Weights of a small GPT-style language model, trained from scratch on English Wikipedia: 9.35M parameters.
Each number is 500 + 25 x the weight over its row's rms, rounded and kept within 0 to 999. Layers, rows and columns count from 0. Numbers have three digits each. The size before them is the row's rms in percent of the matrix's.

# q: layer 11 attention query, 288x192, rms 0.0487, rows 82-95, columns 0-95
# k: layer 11 attention key, 288x192, rms 0.0468, rows 82-95, columns 0-95
q82 104:501515499466501473503478504489440512509497499497521499494488458480491530462491508439536530518455520490537513531561522529516498473527515502516506481466564539487462484496507509483464502523474556527492466485495490492514517506483493535526564555555533524470497518458502503494468451477539514496
k82 105:523487496513563510492504543501486544488512481493526500537529477470522498456518476499473541507528457480503491499489502531494503506501524499499516467480474515514473501447568500501491507521479523507476513503557503507551523506511472525490512534473540522523483493463499498490470502449464519450
q83 108:504518572502433518493518517502491507486474490473522512491469490510520485507536511465477497454499483520537486547480540495522449469512476470494486528518514532469511511515464502525515542553480524524512500463520531497498500493453519459521495502489470531501470493475447503500507496520485495514
k83 108:491503495486507519494496506519454523464473466509522517506518540488476520516494452496493539495496487503482470520503497539534468443515446490496528520478501485505533518481516531507521526502460482502494501478488503483513533495524503514519489495480498517508511495556523503472518531504529507455
q84 103:526521516497541486533520505473500463480488501486512505530527543506502503489524493484501489466513466535499455461520509466438522505479554493528485481453468529485476477432500472489541465514533523502474493498523488547470444461487486506485515504479515521550528518500442488478521476480482500449
k84 104:492504519501519524479523508522474500496488491500515511528519525472528528476474527510527465501536530570503541514506496481517496553428506504555516509498448533467480483447523489509466530483484528466500506535467513470522476493503468503508504460523482500512506456550490479511520510468471507531
q85 113:492542499460502487503484450535492529486475463510512502532491506517561486480458501509510490462471484508493500534497492508479492476524498501540520499485497456509518520483486468478549530493496540551489490524502471531479510498482463491481557506536496518456511479520499477484514451538514574493
k85 109:505503500523495476475443498507477548514493492525525491492481479482525485471499483507495492485504477514491509520458517523497489501493457522549539534478498490477500486474488546519557526481480493549486475489517457522502538493487460469515530513444488505502518471472541494549490521499466510516
q86 108:454467483515497481481485477470504446514506509521533517503480509502494492492498521500517518476508510517552494549518488529513514522493504515503546484500501532503497503539490504459510467520530535507503467538549515493489499486445509491538474515555487517527514512538515487455464488496527527496
k86 110:452515466493513490480518521495491503547533493530511520533498518497487484533533473513481508499508483462502496543481506485522521496533492516503512514461557475508534496514461497460514517466484483468493508501569511553507527504488506489486543518475534502542503508553522469421480559516510502454
q87 107:493477537504529487524473509458483506484491480547483482503517490482488488518512495486469498457517476507535483512519499521498506492450501508501506467472509509472555506467521503488504525508544512489458487495567475489512438528505511512510446544504511516484506494527463530449508494494504506461
k87 103:494529520482499511503462498479491494470497418496479486480551515526487541475488474518463471470540514521535468534474498508520543517477493507517491504482483511498519473526496492502483487504515525465481530501532454496486497486474499502538480526508497529515525485543531539475482513477481527470
q88 100:485482512514520484527494481486475495487482426478504497496521455489461488538490549466527518507534516500537440479493522500467535513505504482529496504474472490521477480517461507512478499475479526498512480482545569531495447536499497527544478503507501456549505476487476508499492512501508492515
k88 101:512513450457517468479554497527472484518468484487478490550495526512471516526492501492482458493514504511509517510501463491467505528516507490461500485548540501490475479505490478512477490519456513434481478497462499490513482514469480512494512552493518518491470473555461482462448527489472492530
q89 104:524513500504517505502503469511507515475515493488506507534516480506506523475451450487476522487563497473471520515498446503469422477517489542551507560531511492511513448484488464527454505516487496483515502514515450539532500491495516521498506491483523521450504470530469465516536514539462537550
k89 111:532499497449485478495490505504505507496495498511526457484443457493483486484510510484458543519504513484463488489493483540480513478513491480509505558477542487536527471503502506531511497479475482503482482513520495474495486471525472483514524496447466509477505492462501484494525490516491514548
q90 101:509437514495466502476469515508494490498510513522479452491484497470504506524490501494497523505490504487451467545520495534514560481473474487465484486514519498500494468510519490449517492551506519493512521447533471507512485497467447498494545547487504514524494521478509500488514432525534467490
k90 104:483465500510510533477509526515500523444510488517510501504535480489485539496538501510489515531454506514498479533537484536532523558479451484467513491506484494508544497462518518461498532522495479483494518495522471516510500472477517469507498533457494472525502499485480512511449482463496522458
q91 114:495489466466502487496499524491502481513499458515469466504518493491472483506491477455486547542523498515523487455498475516499517477503483506515498522467489546472487489465477526517448483480487512487487497468495460506544518472496553454512484480501508509476482528527505489504488509451501487526
k91 112:556510552478480517525471502496472483503488509508451488469507501481464530483475462464501513530530544501557465484491493517498531498486512518504485486474475494503473470486496488462486536494529490512481524509479531431538488472495539515492476488492488445510503516477480483501495510492507452470
q92 106:525472522461526544537451470517509495503450537514509523507526508492498500501553485491475513489502453478520467539505488521505436493462522510520526465521520518466456480473514479498532542538505515503527508554520493520516472494509532509516486531523524523479535558527451489474498516463486495499
k92 102:526470532494532544487459480503516509494535455528494473493491473479511492500526471503436486457526487520469486511490496546524515492461501540496524546443511518485485518506475465532431496496494535525510499507485505553511508495495468485538491541517457512539492517542523497488451506491518536507
q93 104:502463467512486534535528485493541488451514525490479485501498522524515496481447506470464472534510467510498436489520516487479476484452515500498511475488482502484486483514469462473498456494497483491464524448506522470496485508533440530503539469514463489549488533483492508505470486488517490462
k93 107:512503527524488547512523556504497473536495526471489510509493510492491483475495503529510522462510478502474515526538496501504475553484442504494464485536497525460499486456580472447485514542499517508484527518507496460476523489492518532525489480500500480506498543478482494481487521499493474493
q94 107:490554496515505456514497517497515490486503494450533552475456486505503498512502492501547450474515507489524543488479523498475472502456483497511522497531506534524451520508522536534523465496502476462499442494467527546523479511472520498528510523463492516529513431494462478499543509493505485509
k94 112:544543467452511472515508512481507493507497505473539523530500581526507517540482497482538500503525518530490505494510507504433496501507513501500563569534537446506449515506514508526548497467488500552493494536474496515514539470481496506506477520485479533483495460522480534456497539503496512505
q95 111:527496474481517487467501485525450524452493485560468497575523456504505522498486531463491504520485506497492535471548463503454491488481486493499502523489491500517510531490471547482489527542478513494465459458517491503500483531519518501532438495549497493496496534532483526519484462489537536523
k95 117:547472511528529502496490542525461527504485482518486527511529508504509512486482511499456512502524507501515509494510503491483465499465507490477500543491527498524502488547496518494508519508490505516506524496551498520491478481477499500535501495457505432453457502492475526509487471500466517498